Weights of a small transformer language model.
Size: 6 heads of 32, vocabulary 1024, 2.37M parameters.
Training: a variant of Adam for these matrices, 150M tokens, 4575 steps.
Each number is 128 + 24 x the weight over its row's rms, rounded and kept within 0 to 255. Layers, rows and columns count from 0. Numbers have three digits each. The size before them is the row's rms in percent of the matrix's.

# layer 3 attention output (transposed), 192x128, rms 0.0637, rows 53-95, columns 64-127
112:151103159178125115131158145147113139147127147141099078183123140105122146135155151102178129134123111110101110111105128108166110143140171158145129119056130151127151100141101105135121118114149170
099:154148063128138140124154130123092110145119135125157090131095150121141142146123138122159132078046131134154172177151120125168077136168147106132130106127129120122130091155120147159129128121131145
102:144105069085114146132142123126103109119129139129096134146122149130137157106102170142124109115150112143183143095154155098128164123127107124123101147087110122135079166156103155117099143144155175
122:091092102161117117145193121141205131089095139159109117098137082111100148115087108140121124117185120137109117087162120119168146132164089161099176101138131121135138168113127145099144153120139099
105:137125114099137145121172155067165123108147161153129114112122132127128109119120123113142124096147154142094168090161127137118137168149091171123133112123115146129214144077109138152114106183150099
101:123129108126131166107144152126142125107119188110167173158099156111119122164127144126140138131108133126163141144110126126127132112153103118134130126106067122119159128153127127111121131112125099
101:106122139193141104153129130132120107140100107133116134164114107132128128125166119157148118125102121103133053158142118139120110127111167129103108138108138119150122095119146145160159138130107139
117:115148182170141158149134150155140133102135123108147142138134114122143129140132119110150138194149134096129140127122131128104111070098170165157127172107116114122146111115173094141078138103101096
109:115110086128142140145151142091134122117127135130136132089132133153132138121136102151122089110122135127121208115087134133103160169131164141143126126169136150176098142140114149177124118132118175
102:113122138134165069161109114153110123100131149146112129128134153130134131146162129142113175121119112207095111130113115117151160123126117107140140103100105110141141167098116107128156109143104110
101:129119149133115152106126123157133144099129178138135114104116108127155123176109152170115165098094163159140106135120117118071122137093144143142103103131129122096156101126121111115136115102155140
098:078131113150137130149134093098146138144125126106122148136122152138109157133142115138138154149127142125135129118125117148044136139122172111105127149105100106116126144147135089076090106111166120
103:135146123134112112126136124091143111156146136123139132083121181144108112179169092133147109149120162109145158150115149132108144118143102097149165155123124136113126129153099093123102141113099100
102:132151149097123109163177137097115109120128100106161121127159157127069173145164098171170093143128136117117106170135126115115093124102155134105155120072139127151127144105154109105112134110147106
087:138135135115160127128097110090149094132151098133129164156171095100169178100164115143114138110117138102120125134181134099137094128122110144122110116115138144106170140118142118144171141119122102
098:111138162095120103141119137131136117102104099106138142137135123157125159082113166124110098077117138138136094157120133123151092171115129087150151082094158110136133135139128135109171104136125147
088:117126122158157136129148109083097115127144131117118109121152133144130135160138098213116070101125121110176137165156139122089151135130157130119121142186112098125119088137152149104119104107151096
100:092116170153168170127145123149137118139099133099147138181161169119107105143148095174148080118105125109129124138105127170164091136098132139103214164129131118117126133141129120081104124125135105
099:142125129088140159123145091128111140095138089122124128173147145109121166150155091128100158182136124113111152095147099135146095130146159106093133137110096151090125170108121162111133101118118132
110:104145077148151173116141139092162142144103112067081119178130149129108161131152126099131112124111155135148140137134115143149091099127116131104115141106125169111158150128118143117121128118140152
095:125115060110137084172127118134135149117135113117128118126090179138149128101115150116141152119087151149122160098116151154076141107148118142168111127124130117129139133206118144127177104161151119
096:156105067115166121144142084127143158130098122138144107129118092131145119101119105129143133118097126127119124114105095134127155132136110128119114110174112117085141135145150150111193096143131108
094:118163119147129130121126173124101157118140117117157109114131182139125156176155116171143155103117139135109125130091113156087136166123153154119125153098150132120142085103131123062105134156138092
099:137089068145176121124129120142163141141093112127122124124092131157103140133157148097122156110104167167132125085117116108104143126146139103104093132165101115114127131147118153096176115156128145
095:117128187121129139137115166152086147148083166118164160110116127146118110115114133153131071116136146108121127121144124166142127152118152136138189110124143150158135148102119101129132139120137143
093:137122142122126128132125138135113134088174114143125124135138113175115130127135130096166123084151184184115152097142125129061107146108074159146129117152143157182185141106110139138130147133138133
102:173121090162149116165109141153124118124132121121114157162172150164152157142103124116154089096092133138151116085139130108129084164156105148097147108119134107107165126146134151122121083135120166
097:108144181098140147128144137148117118109121153110135156141150119154142148148105145153114155151139105118141131154066135133166171109128142064127138138131118118130079120110132145084103139137118169
101:099177117164138089092137141134126165108111099137163142126118148101090136079100118104144148108087131120101127093124112173095050171124142116123153121149147128167108138146140107118169101129157104
092:144132130114139104129160115059147096173134169148113123106112093131112112147106117098129122137152111069121149141150176113159133105151130111073150155162092106102140135151130120080096122132113083
100:133105156115127128150095163183169133121161145114158116078090136145111111143134146100096088140115171171122085143139124135140120143095194149181098131103132127147134137125128127188147109118149116
103:106156137100108158133101142143128129139106141083136134121104097154142170086109123116123113142147146118149128159116144152125099171130180157127151148100113154134118135128145104164111107106124168
109:164098122084142120142136137084194156114139161111116132129087158144101123124127102065129115148120151129130181121114163144151124152173126130148132093158120108138116112114104114143132149093126144
100:115166143085165127153110117149065095092080120172191122185139141141097084094159132126102177167122154151139127099113122162143115136107177135134125133077148158156144116131108127150154143113146146
090:158102101114127155156145121144135113120118124151074130151102163103101097158100127107138163151136165144126171086131123102115135080148072140153117121161081164113138148150086100119154151141128140
101:130177121072136107112128117164125115113107095154169125136123095158142151098137116105130170149147105128087143126140154142163098121104103147147115121111141112179130181137102138198110147072136130
095:146102063100111095122150111091142184113077141103127132133108166139100134126143068134138086124143113101136097118099136122154120133151131126106165093149133109101109139153106113125123093155116149
100:116135141147093090159108103171142156129138132152133157129150139121134114134105143108114109152115103157104149110080119090124129148122114106133120124056143100148090158121146137144150119153126124
109:118112104139116130099099097181119163177143112131122156127095091107172139115107125097135103120162119156127149164151138131094130103132100154131151132151136125158135177148126136137102148139123144
102:124152140088120151076151106116087137155123135097157107102132152164100149136117121103120086133128154136142090155074128118156122121106171164153108139101134171170140120114131137120093115133149161
103:121116090099107137112145099126103146125111210123152143089137112153152129131115081128101101135157104115110159127050152126134145142125143140097071162175109134159107142123129135114133134163133183
107:132119137133107118135096113128147111118156102152142137145126094121131097131161151158136159098186128167123135097183131140087129117102105137165134117114115165139138137086120131179109153117140096
093:122143150160136128099151111073141113154145131119134095139095181088076146151136126143090111109137118134131127135122120118149125158096185121142105133086104131154168108128110129132125118132140112
# layer 3 attention value, 192x128, rms 0.0247, rows 54-96, columns 64-127
094:120105150150105117142103163114143129122120149116133135088145139129172118125072108111127126158102114160110153115100121096142092112166110129157136121138111133109152126100149151113127140146068095
107:116102108118119086166111092146143176144086140178113117135100110098101160088159101114147141144137087105154097141116158143162141113131127146139140151193149117111126110119163142152158131144125081
113:080127112148126078126115132142119112128118152096114143113083112138090131151139172105129124137072106140181077114138170180125109107159126156103126088128168097113141138127150092094086105115147138
109:131150103171128099078131112132127108115122125156109136078085103145136123184105144132122156136148094147122121128163099131146137116145153138147124072121149099101127138103139112147118083153137129
101:155132146189150121149135128148112099118153125117127115195120125140123149132116091128097094151135104166066140113119134128102112143129148138097113109085128097142184131123153190120109140116101096
109:132133169106141164108112186106138120132148145125106123127126129125132138098175140111136132129140160154120126115121161107100133117156123128120074182151127110127073110154108062097123149152097100
112:100121138140189112149130107134147129155135166114127087170140124158107121106132116179125139120174166128085132112103136125161151166123080112143118075108094139139082161144081131126179119126171145
106:159115128143095098091117088103107158115144098104106106104167140141150129138144104122151145115074122101120120117169151129132148090153138140145147123153122171117126148131137098130077113141111126
106:128117106121105153111148104151154107087158112130130155128156131155156118119090143126111119117075117127148115130100109151116141132154121146130156148151106130140074129153154145129158157098142134
105:117122140164150143086159135147096108149192130187132157164087106143134112122151134130115102108123114107088147147088090104125107142116068105152128107113096090093133126109100138141113152137079186
098:116108122105166135136142122146149063155141133108142151164135132152125173113093161165151116116109167162130131130158118185176129107127143105114126084103129141130112132119151163147158130100104113
094:130132144122095086154134116123143076065106122136128158127115112115132161134131143118162132145079136162131115118124133110136165150115119098129126166119109146150130135142148104123153140137110073
096:111100068117144084115151075141133139116107140094113142124161121123127111110097128149149135104098122135124145120159118157141168078123122135122129072105169127123105170097154135129137156113126116
092:135164090147158167103136105121136146130073096171129160103141133111100095086158106127124124150137135111129167130111094132124130179121167110122120128147117115093158161111117156106093112148097152
096:156129106117115104144091131153128092128099102100136089181109098113088099099101162127112138123129118126096160135139119117126121128112169118144145140146120127152132133134102102158139170154095157
091:112159162134140138153119132171155139086132123160138135115106145137145094078133138118156129122143118090143122142148117126107119123122117139153140092157134125084210134133058173141123144103096144
095:156109156123140077153109080116141124142089139115095137124146111136179121093119125165079119102107158151147109110152098112147139136141115092130145102120131129107150133130157126195118171098177099
100:101142129126130162155115168172125132107130090097137143104169102139141142092111118122110085127123097073092137123129109169159125127151159125107087113164099133120151138121138152137102147121169139
104:135162132124167143165103089126114103107134121103136121126114115102188085078142110126110106117147139165128074115118148192138147110119181121114093119135126154160121121138138142191125144121154122
093:136116107126129151100093147162112075163137122164159098135124108141104141136179097140161121146149092179119167146113181083161137099116172124133136139113147124144110110125134132153130129155115097
096:155172140170137079115134186131126125145142124126152114097154131110118155135129070126121137168095148128138135141112155101140105138121149132132129119132176135120138136104076100128063113144098164
094:138115104152157127158131137126157119151104132110131139103091144107139093131063133143128136115115100146154119136165192069138128106121132109129127084126086092139136123110132179139157146129122118
099:136118161160139190111103162131113102163168151121137092094122142111122149143159147109125134111090114132133124160121144137140152111113096135133090113169146108129117160148080118116066108150069141
097:158103087142146053119126063137128150084170133113102144169153146130140092120104112127096138093118089137163108136144124134143160131171136102127173096111150106114099111123119114098134142137140127
092:106148138105164129071158100157138152133183082155133106158095053088111111166129120092123121158132137123169154135118103091154138117131106117127150147155160141161136105123152129099125136164102128
098:115137126101143120120065084161150185123148125123161103140159100151136115109147121128058160134130150126080159137108114118120162090154147125125074117152145106129100113109143175137146152153130125
094:174123120160081087160131119148109104090096144094153119108068127128138140138100113106109126112151095086118141098138148177118134158128097124127154107160111143126131115188120145128149140114132103
102:127108131112148080101135101153110081102093138170087130148131088139091076158100140135106160162114176164090128107164153119189124111147130107117125081093137096151166142094103075097124145154162156
096:149124155136105201110136144133138117097130130179136117080130168142135139111157145103150121161104115096153119135122087151136092152127104133112131141110167130100110148127139111131148123119158134
101:182078105114147096140108127081098125140140090107096151130143130176113094129165162148144126105097106148132142156113156094140162121127098159133143130137157090100122086115125121122187159167104093
102:144101091132176100190092108124138125150144138113130147134129140157096085118117136124113128122120136135078112120129161156132148119108122136147099119158125106118120146175163151161140115134103132
106:125136120164124105131125097121095080129150110131149190124114081106150172139118151131096130106098112110139113122103117136139108113153165148120126155171182103127121107147186158094134114161136078
101:123099093182121154106115132126136141145123123130147161086181132132136110153064138167122129111103078114085153094142146138135151093121095124148140135155113133126164137175149125110084107167160096
096:147128134136147160129130106116099141144204140087134113118152110102149152142141131111148145146160126128178112143081113161157134135163115118135116153160141125146104093119129127123102107132114070
103:134131093115138144114140123125118110145138146092131146133165118108111145114170127140128094105110102144108139134152103088137128088138146125156148132133156150118145118152106093125129118177139152
091:100124127079117113133123119143147142120140143129142144113170148146129157131142139121164166095074099121135101128120169130135100117125151120092111165142151127091119132108142085111135096161138131
102:175091120123095139136138174109150161169134096120136148134149146130132136159095139133107106134092137131086120121155148100113101112137134119124134168099074094089127125097181129125149187134127119
107:101129118126161169101162101172129143132138130205123104156151142127114092173171131111105107124168145129163137144105103101134097166151107116160147172127134160121100127117124103128138141116174141
097:161130121056175109170134130115135156078093127123111115115127151114125089122109104115149165158148117131129101114162134169111162095089073123141163166134132135142151092128130127131137129134136122
104:189126146106133089163162135158142173114159095156121139135128171123158112125090112100128123116108073146112096128103139126132068126128085153152115164104179132105142116129113146134132133118114139
097:088128128156122139101137117114148172157160131134144124174108106141105145120133122110191114133129144096134127155111127124134139171122145143152154128142079136149112154127124136146139130165121164
088:178103110118149146168126116131103088113105139112122148113137125130154131074143145150137157114146116123120128109119133158152149088124132120133121133100085120130100115130151113130148128109136134
090:136121096062130145119126099140154140076132136149109110161194134135115122077093108129141123163136105161129115118100169102143166147156131156140148094146193110127109106138124106108131108139151110
# layer 3 attention query, 192x128, rms 0.0485, rows 64-127, columns 64-127
121:139106143121091141141148093149101149137142110119143109117108139143150162113098141162138129114145147097147117153143090161109154154157126105134147149126130149089126117145091121111167116087111139
068:073117145103175108180086136140170092093095112102109109162133149113129133152128138115135127110129139133151161132106108121157150139130159147128161163137103103099176131148135128135112137161129113
164:095121143146175123133104144091155099118097148109092114162167116102153116151141110122155114141144128142155148112106120123161117111092147143104118119120084099106171159110133145148105157163169101
150:109146158155152146137122112125151088124116114134083148174150117094154117155140098126144123137145152114142169111099096122137121098080154160141106142101101092112126131088136150150138163136158085
079:096096156133103155160097118134145124146096136102097102182173133123138133122109156123150108174175165125147137129133104117094122113116156140111155169120083094048123148104117103115150100129140132
157:108132130132174146116091151105154106118098153099096128140163108104141126146150123115137097151142105122130161118111109136170115133100180150108113124145092104111154163101167150151103149171159108
099:134131115142083153107164110153102107158126090147133177111124118126105126089116141133121133136124133118093080178121145103115142134144118100161123159140165150144081074156133127116141117079101118
082:140135134125140129147149119110174097133095152169133108203129172122130107126136120121153157154158133150134141103101160114127102074112094137133149109115136118117139100100082174144106129124141131
085:112135109137105167148130114116145135139121136137182160130110089124119126146117143123147150106120145117155120134150128140128097080105148138166122151104187137153115127137094134122140120100151088
091:145201140128161136122162164119106096092144082128099184141163148110123132138125140165093141109173067105124139114151142110155115128129139089102128147118142146150140108173136156140089148173120086
092:086142135079112089162111125096124127113138168137125132136088106131077146137159124122124126171129135161128171110105133127120103135125131108132151121138141147166167106154118094131117117122131166
100:130132134160149122140136114146112107144167133123117128104113083147156127124107161120106111064088069131104123138126115119140143139143143125162036144081106150097123103119156138113147147148146109
089:130081151106151137095145119117149167169077147136135129104100122144140092102152107136146144117094082122123118128112133127142117131114116177123146095184190118142125111123109137103135153147115132
096:108151121091154154131122118155138096094162136128146108137106178144108096113112101165150130122166165103118108138113057123141102138120164113106121160161149116158142106160102091098137119086110162
089:104093135080121165157092148140140138128093117126144106128120163138104129134141144134132122180127167131116172164125086151126137097105143107119149141159134161134138109134128113128169106163103145
078:136131159119107132096135122157105088173095111103057162143136098124141151118166100107115149145104133101145140129114161164090118177107122144138089122107164131110124135146092134114130154092091130
094:099123136072146165094147156142157113098114099109081154135183099130109136153137118144172174136162126136141131122145120128087157121138112140109133075131103112160153106160134167116107139144110140
082:177076180091130110087102154162107165136123150124138180107127177133139134152110130131130112138104095128132089120133124170140093118119085112128124119103130131145120131128136134133117134123122108
091:110118136144140099138123128132118163159184146112157110153135104128071112146135104128114142156141169124086145129138093122119110146167107128132097181161121150147129164149105123102138108134081129
085:118139117156136089127128083133144114150113130141130125121132135123074115129147161104067122145160165151089168115109094125138116132169110120116164101119156164097127089136151115128151118184165148
099:139112144104152112094140102174137137095099112091121103127108186147095115136105123148114137147125148095188125133160118165128122163109103105085110193147161129135134119121155124147116113105135150
093:092093114141139130169113157104114164056149176123125114128098155117147103126127138131143112157125154137120131131171179121125106100135085116129140131144181146159135108141121109154133116117108112
081:084136129157129157119175164116130129118123128107150178188116082133151137167155123136152157112124122153137122136143137105146121152103118113092139123134096137176129117124102164133130106101173097
092:134121095122104080162164166083100132171137135144119154119135148108177142100125180133105122144065132114178116103119165164116109094104121110108143125158166119129157122148120146113123135149134124
089:136156134153125102180135136141152142117106130099142083130158121117115125149113121115095144125133164099134117132153086142126098144146111134123094153132143122139106143149136108161134095139102166
081:101109138138095160181130128154132116146092114113150165107131073146115118153120128129091127100122140150152143139096113172103115099129111119148110122113128149101155134097141156144070102102147130
081:118142074152113148135110147126117162076129104133097089124171125105148177137129114118112121091087092097145131119142151159105125147136102162127142113145172135130110105131151122156167157115117121
093:149117105099162107131149130124105146119124145130139170139136087117131131167126144132121154134190103095118157107181146128108135122140105130080093145084118120160130130106163130145130124162129105
090:109124121121147118168115131125095106100157139142112128110103090148140144118151131117160135152180107148155146118150181125127159108147123141111115171150117139126166126121110126127095133153128112
090:118141165128150116137116114141098091136116139130123126119093119128129127154134129154127130191196178115097153152152058178141117167131144144125144145076080130116126143142120146161134117095143114
087:158123125072149127111117152109124146183119162108153121124130127124109125110145132104133141146092168130133133143094171153117171087106132095170115177137096139190085126142151129100136120099138138
089:102130096111120079131130145111131145135177135156124117129149146126200157169110124105136109133077118136113141112130149089128094117125135135151119116168104116099121115143164103124135174122076098
084:155115111097092149135137063092110125108136166121130124127128129135115137117104153131137125080103123124146085126149150117154151125140114135135097128145133106116111105130142119111117176106151113
132:139142112139120123103156185138092155133144085143155098140152094120093091136146099112090154157103148130091159140123126127109094122141111098158128110076159132141092102154155171088150105110108139
062:090158079147154132129147097107103109180106100152126129141126112137163135112086132116135134106132143094159101197150144117145149114128137126110100071125154154143116145178146135108164109123146101
100:109143108139161108095093110112140099066112147105109156101112122163117157123113115117156138090145139136175102095106145189144150155130115128160121092117131123105151128114128130131104153116158115
087:127146084149139136118168156146101142162123111136147123123165113128117123133154110117086159167139137108077164125112143124115123105125119112147117070093138128144091118135165171098109084138100174
079:149134118122139129100178165139100131140144068152178123156125117124109089137130078167131166155133121150088176145129119118103131121151115105173155130112142123139105128149097143090120110126119108
182:162150107114104117111151133157093159149150089160166134124120111134091114104107134145082162150099142153087141156143125115100127119161108099169141114098151152159095111157131133097136095119101145
099:147083128149182141153113110109124107147116120136105078141149156092196115113143131123137140115135121118140139107127122138151139070114172142101125103125125125149124137095189153141119156140130125
086:123111144066119075142147101113154116080155158138102129153156181134100113113108141119117136146069110136148110120178164113137170139142096114099118125092092123120135109145154147125101125136113137
095:166153092140112142130163161111123118149103094124116170099124098109120167164109138110171179126149107105112092119126164116119136088118137133128079118127166112175119123140148183170138130153091120
091:127118099132139072101110139110122119060163133129127150115113054121162130129136109100124125136068142134153125150159157109141140171134130129108094111161129129151109131145128130180102143129102112
096:130108110112118106114185099145131105158167134160141103165111172140150106097155160119124134103118153108147121130105152147167094108131111138129118119099127129128160097105119114143107169133134116
098:149125135142169143178105122147122129119089078111123147076126129118121132170111125132097117091122111115111151167172059144130153133141125133089164097176123110102151106102128149206147139098136108
093:170144127129110120091130092136106118105139121162124124137163121124117127123142159120161114073127126118121134129144150104113112161138101127127135170160107107070138113087098180144118119129157117
100:125111134156106114134162106118133160177114135122126133148088122132132136107105131134134131102143131138106126118109148120149150078123120126163149147119191129084142075118084175115125141181145142
097:108144173130113123124086133123134172098140165107155114113130104139115108119125168112165135138165059141126141107160103155090131120127137121132152170124118128116113156128131115109098102126156121
085:118159146149144167090083150104137155114095117108142101079156078139143136167182120123125160083150144083133127152158122104104128121127113131094119132128153128108103139136132125192144120098149084
086:125165139115085141084138112109148130106102101147100166127080161168128106120114135106137166112111093109137145140136160108091131088134101135115116138123154147181099096147154168153108186172102114
088:094120139088104084116103151100131131092145146149147136106120118135105127139116143125126119152073116140109104143130151113131122166157088128090104160144108121126165100180097130164129161116104104
099:107087123117142110147141151120104091126096134116124147140099125144092118099103113136140134118127110169172131114167150169124152123105116120141168098095111104116139110135135129120093179126114103
092:100094151123101183113124161147136165046153150167122086078115137112161089124165112130093094122131120103098120126133107139104104142147098123128107136143112116109107139122133057110129115077089154
089:095174128105138142134166133135153134113129153144121150135094140133071090138109123136141122155112164132116104158091121139120122135123103121108140131138119190138131108140093148122137152157119180
094:144129150173090155154118129155112141145146157111133114137135128137135154158127141160129115113116154151122106124117080138141100138115173111132135209165114143122146143098087121087131161147140123
082:080159132117124118123124142110138095138097135111065167137102119138113160163161124114131131101122120122177131153107145111088137108118098109114144115116139146095097111153185153148139160138116092
092:118127146133123143106121139127124103114167162161115121137092144149148112129118115110128113151157134127151104138134185124112104108151074097068107175076138139145115146159114131074152106127131135
096:123132132098134142105138111133120106118127123199143184140158149113135093145058162104103104108118145164090102122144150154088109104140075114146146118128135132085109106132115140153102170087121097
100:139085142148108128125153111140135117107136132122142125130104200157148131136137148110093135161126142082144121116142092136128106114141119136110121181127097106144133136105151131138113117117128184
076:152129118125119111095157135114132077172097090106095152125164109090164163167152093144191164132110132141143152123110123107135138114115160149108164096153133172146141140123170129120140133158138124
083:140163119105107167122106113156157120130130121129121123156085158163156132142168105109108124099078091155131113147120109142137102167134118102140107153162152130136133135100127118111120126120117148
084:143118112118145122083123167123100123099138108156145109116152149082125109119141152081157104097133122166128104113139145144106113127117131117153125123104154108107114131138114149150166123077140112
087:114139107096154116127148105112147070138150142154172100186092163167119111129053165107134122104135094119110139128144130132112088147132094117128114120122146138157123115157118135128073139139125110
080:137131128180147106136183126141159081126147142116094133153159153098143108162122120154085110115175134158116098162120110119114152141120110109093111085095092148145156128101096167116129083150119153
# layer 3 attention key, 192x128, rms 0.0439, rows 64-127, columns 64-127
090:158152086084138107121156088130104193160120090127123136132127161157088113104053151160109173102135103100108095149129137102109155138159126095152152124119152142102143094147094144144134138143133117
086:105104165138106130100118138089156106103142164130124101114134130107128116168165088066135093129126112129149168096142123150158075089106127146112081133132133095138129138097165150139106147152131130
035:094100124180102098151112135096198143090111148126147121139130144121161089141098121077108099090133132126140160121159140165136104129090158075092107095146133104087122125111148187120137117155142113
053:148165109143090117115149120168124135124110109172086148086113150167086125131110143140151142129107156122117105121136171141099175133147090132126119154133124130136166131177078135105130124088141129
109:150145124137082128122143120167076120135149128104162142086109141159138163115116123139099130115117168140130081165137109151116138159190103094141122162133153173131115138149121119093149099101107156
063:126097143144145127144118136113172130119129166122103099131147144092099120151126099107114098163139097135142184094135115168170108091072123158100106161135129095122109134115145124147111139150119113
093:134153085116121128109151109168084134147150110128127156133116106149119136109129161163120163116123145142108085166144124119101173146184138094154141118138127174155133121133092109101136117125134134
109:130148112126114102149149145174107166126150103129152148107104151148132141115138135152110151118102155143116104145146141137109177133164114080160181113112139160118112117166079132111155098086094163
099:164149089171147120135158162115131094124118115148123138140152143092118138175113117134177104138156138131129098118139142105155113137082119156118139131145099110149133143179124111174185113105163090
104:158133156130140133139136135139070147104139112134129130178142094144138110121147133150146120119140064102138131118142153095093125136141150132104107173132113087142169137169136143109157139120105131
102:121095132122138134179116134071134155137138118121093088134182103114154114109150131119078122152110115125129158122150116149152132129142098126127162129099112129142108109125157165178128130169131126
113:147093181134110182116146092142122087124082119127128139142140131102141102097095130170152133146127133124122133110131149135130126112100125117120106186125142093187153110144183126115102093177112158
099:117120098128108111133118119170119151139161094145170148078108126067144134153140152104088165112182144131159126130134149138098150147093141114139126102113179167080112136130123126166121105135136118
108:096105118120078106153144105096132085143152152123110101154136122119104149146166102105090099146106150094118089154165139119126137147106173198072077159117134148121142155102118168144123141139134121
105:101152103130154098121103125098129134106119141135140102095136126132110118124143067116122124125147143133091147156114121118140089126142161115149114093118097182134089177142152109124140101119179170
089:139133121099108098100104112154138137136128122127121155112121123142138123137109178103082105116139121123131109109153142153139172179132140141171146180156137127129115129118186119084127101150159110
110:144094140147128130127131144138098141131138130147128181120129115097108147165163132138146100127132092140113144126176120108101133171177129130136157094106124131142137135102182163135121146122179118
102:133122102147114127175114122157117113116103106146159129119111140120158109116081141144103112122127122148170112122151117168136121131146138120138121118140093173126098099094213136141125088105145145
103:113168125133153113119142142125204128143144128139114088149137083104115111138130155109151132168133179096088131119114146101102089111074139142151144142124111089138146117108125097121149141128143147
091:129100105142128112149134137121184101144123150141155095152136154128107048098169099096117140179166105131098170126075116150137165146147146142108150110112080100102144130143107143084139130163137167
101:097149141111128111134082141133127125158136119157126080132062139079131114102165133117148096128128160113150108105114122121111078108130130179131110186119150113111189079119144127153166127121127116
094:105143090127112103168102131118132154106135100105122093106126078116141122094114152164123119099082144136114093122190106155139116162138146095137130079137143135100119107187164116137185139111128145
089:145139153125115118114140134133133114197171154121136134110134145110135123201130158116156126082090112113132096125118138096116112128078104142099132110115089071091129106145104121162089147092130103
102:175113068112143114147136136104128155136146114104135102150190146155151128132113162117136131123133103122129123146111130132094112160147140112149084110142158148098102150111103166123160122123108139
102:088153112054128143123151140117115127081100150157124138194151102139151150088133113109151086153125133113122138130117107153104085129131138151135146145147136131161146132159111099112118133118116141
086:101145143113133147111140156109155047143071141140127116154154155114115104164131103120166084143118109134135141124078111097150116103173108177141136142134125092121134119142105090158147090122125175
094:141125131108096120113134133148123152115136133109126131128133080118138150162088156126160126125156114113125124125147085156156116181102146084132141137131129140125097133171118128110143155146173133
101:141132115168115140155125108169170103144132093107150136134146115097133114162122130138112153157151106135116121115089130141079098181101119174125147115120149092125142130086152141142103153132130101
106:130145137123165116154119098105169177120119145116111108110102096170133112106182141178130158115135118108113115111146161111118117112100155128138148124123136101132137138130124157171144114133148086
101:094146127116135086123078103143195113107089136113111145109110126172108091135112074110088121129125127154146125140088106152127137111166149150106133124095084131172141103127146170089131107097137156
095:154122161099177122134096126134146133144144100121134141123148125122104155116134117165118119083138147115125165147153138116149106141137134093116140100160081125121124134120157139151136130116144120
106:148090127151092103151137142133092172115118111097081149151084100135167119101120141155161125124158105148132135115185137129135111114119084091147131110150122122123146120095096112123143145133135115
102:081095122155126162106103135114146096130139176126119101124118126104149122153143095080152101134113121126137127150127135111155117122113151142095125128168076111131134154092123118130106137143141113
128:144144106113105118128169108160082130161140095122148153130127137168124149105114157158121168119133149126135097161159130129107147170158129104152150121113144167111117128160115099125121102108132137
120:140151109139102128114148121147098121124134112114108139142131088171143111117122159160116151127147149132116076177143136119094140174173132080161168133106117166139125101162112082114135096126113118
097:111107160124149090144095157125129138109098131111143118149112124057103093170124140079130135133108093151144138108137117134139108089121146129103083135142123106120140117126117186146130147126097128
102:196091146103087097138119134148140116145132136098091155173126085130189145132065160158160131092102125120157125128139106123139128104133167136093152136154079104136156172120090148139114121124150133
049:117083145148105110102152208111148112154138140136115165138136167139102128137140109144120107124136189107152099144095132103126132178143145138111083151166135177113079152110166129115128104128126112
068:116129118115113107113153133157088128149156090137138134135128111177123136132120143157115162117130153143143086166153140113104148159172120096140151140109107155131113135156105116126160100122122141
069:157146105133129139128133103159111136125108064116138149081131130137123144056132152148115143114110133128140116131148111149091149151114103095162153102128142141125152101159111139118123134097117114
094:088119138124125154107135137135112110136089115116133127083103121118130125183141104123151121129145116108127107109096135116138173173158173128142115169117102136088104127118122151139148116093157125
106:158098121120151134163129124153111112119141124141121161130126128178140130112159134113139156131137157144127130135132116107159098110116156132134105140125144130123104165169152090212096128108086107
103:128091136127128118135161125152121143118150107137146132130101090111134153185102088137163148095104122116136133148098090089107169146137145129125126105120140131128092176092165137152118118130122074
103:085172170127120088091148105134167117136099136115097112115141065107111113173124086123115106126142116139131138138101141107137133169095159147151116139155138147153105121185124184100139121116122140
111:168126122151122108080126133114094081181150140135137079145098087132111115134146157132153104128135123135139110119122115135071087089106112127084136154117144148145096171098207137134159088170161125
111:124119112143098071107146141112129119088170114135143134123121144118133117155155078166117127127095117130164132119111117123122164164106108157075123149151131153090068136191134126125122150127127136
104:137151163131127122120144089151169098112149153109162136151175129099093132067124103168134105152144129162119153142143146131177131168091120138097176118151104131123148124144118142099086144128115129
105:127106104135084143119118175141063170111149133142166145120101150112122146116118159125129115092123131135144150095120130135135117109124105134128078130139104108108138150129095115108119143128116168
104:156074116185111114140134137141065145163135138144139176140073115134089102118109128121145112105113117132158099130133130122114076084131107129109112110161135122130111174117174097154086152127115127
091:147098116137143129131117135152146105111145158119166091109136101109123130167178094160165090110131129129175097148110149091172117163145144120142104162138113094137105158142145129152156078101087136
103:170118159112122111120130137137133113139148139157114110134094080126115137186117102139147159119117157110129129147131128080100165147178186132133136120126115128115112182101152093157129101119144107
110:109157143125144103145125141136165113112165098080143112086097121059099174164161133101126131145126125156096075141154164129102124141124149094125146113132135155153151133098125154171143111089102151
100:122113100116117129131105157106099140172102141121143155135118152094122117139108133136138087098123165080143142109147093120127141103137181127136072137149161102130135147111135114105105115143131116
100:140172139089144128116094104092128123143090164138126100142158144136153124162135123172116125130125119123114126116123119115164114129191140118160094131088121112146122096118104086114146073156140085
102:125105119160096107107139150096156127145145164124138084140141182159150132158137102134112173119154121084155152113162128104139116097090126153083133130102116138107109152148123114099135097177157136
099:141118114159132110152126109117086111107156142141120130134098081085102119156177132138167116109136088155108102105151141105136090093188138152159126117122096115177123129110129132169133106105121130
110:113150108101109127115115127126125132118079145138124156115123149124105164145140119120177152091097123122143100086106117091125140154140138136190107139162092080117201116160103063118149155147139148
112:159148166139047085125133101106102113132132184077108110120114112110145151076161136133175102131115098139139108125097107142132098162185154147123073144160134170145128134137119097107168128135133127
109:098125118092132136093134146082144129133101122124106093119128143154143107157117107141151098163145148133147132122156125113140140170112108177143147131125138131109122139154108130102141126143138150
103:112126110138112106162126114102132128088128095153148123100113118135133152131173120140106166154111094192125116119152125137162146109102097113114138121080124110164128071158164117171140132108130125
099:126097101110125110167071117119135155084126140133133124179117166132145146106138111144118106089141110089135148114130147106158124137113121122115142164135149120142173107088101141099129129162116099
096:130166124150127119136135130113123140095147100126134164092106118101122152089135126123137126119081135132149134128112117127130159168117095134150111102181172152122119164178099085171116144080105166
105:144136137117109159134114164136111151101112160117096132128116114148157141106125128161105109110142141113173128083100166116115099149140171128177102158153120140130155143116083125111123123090095087
108:095100106114141107113107074122148108111127125154084132124177124169146125115119166166163179143100118109127134141140095137137142126175142111127127140137131133135132057112150089097113158127121107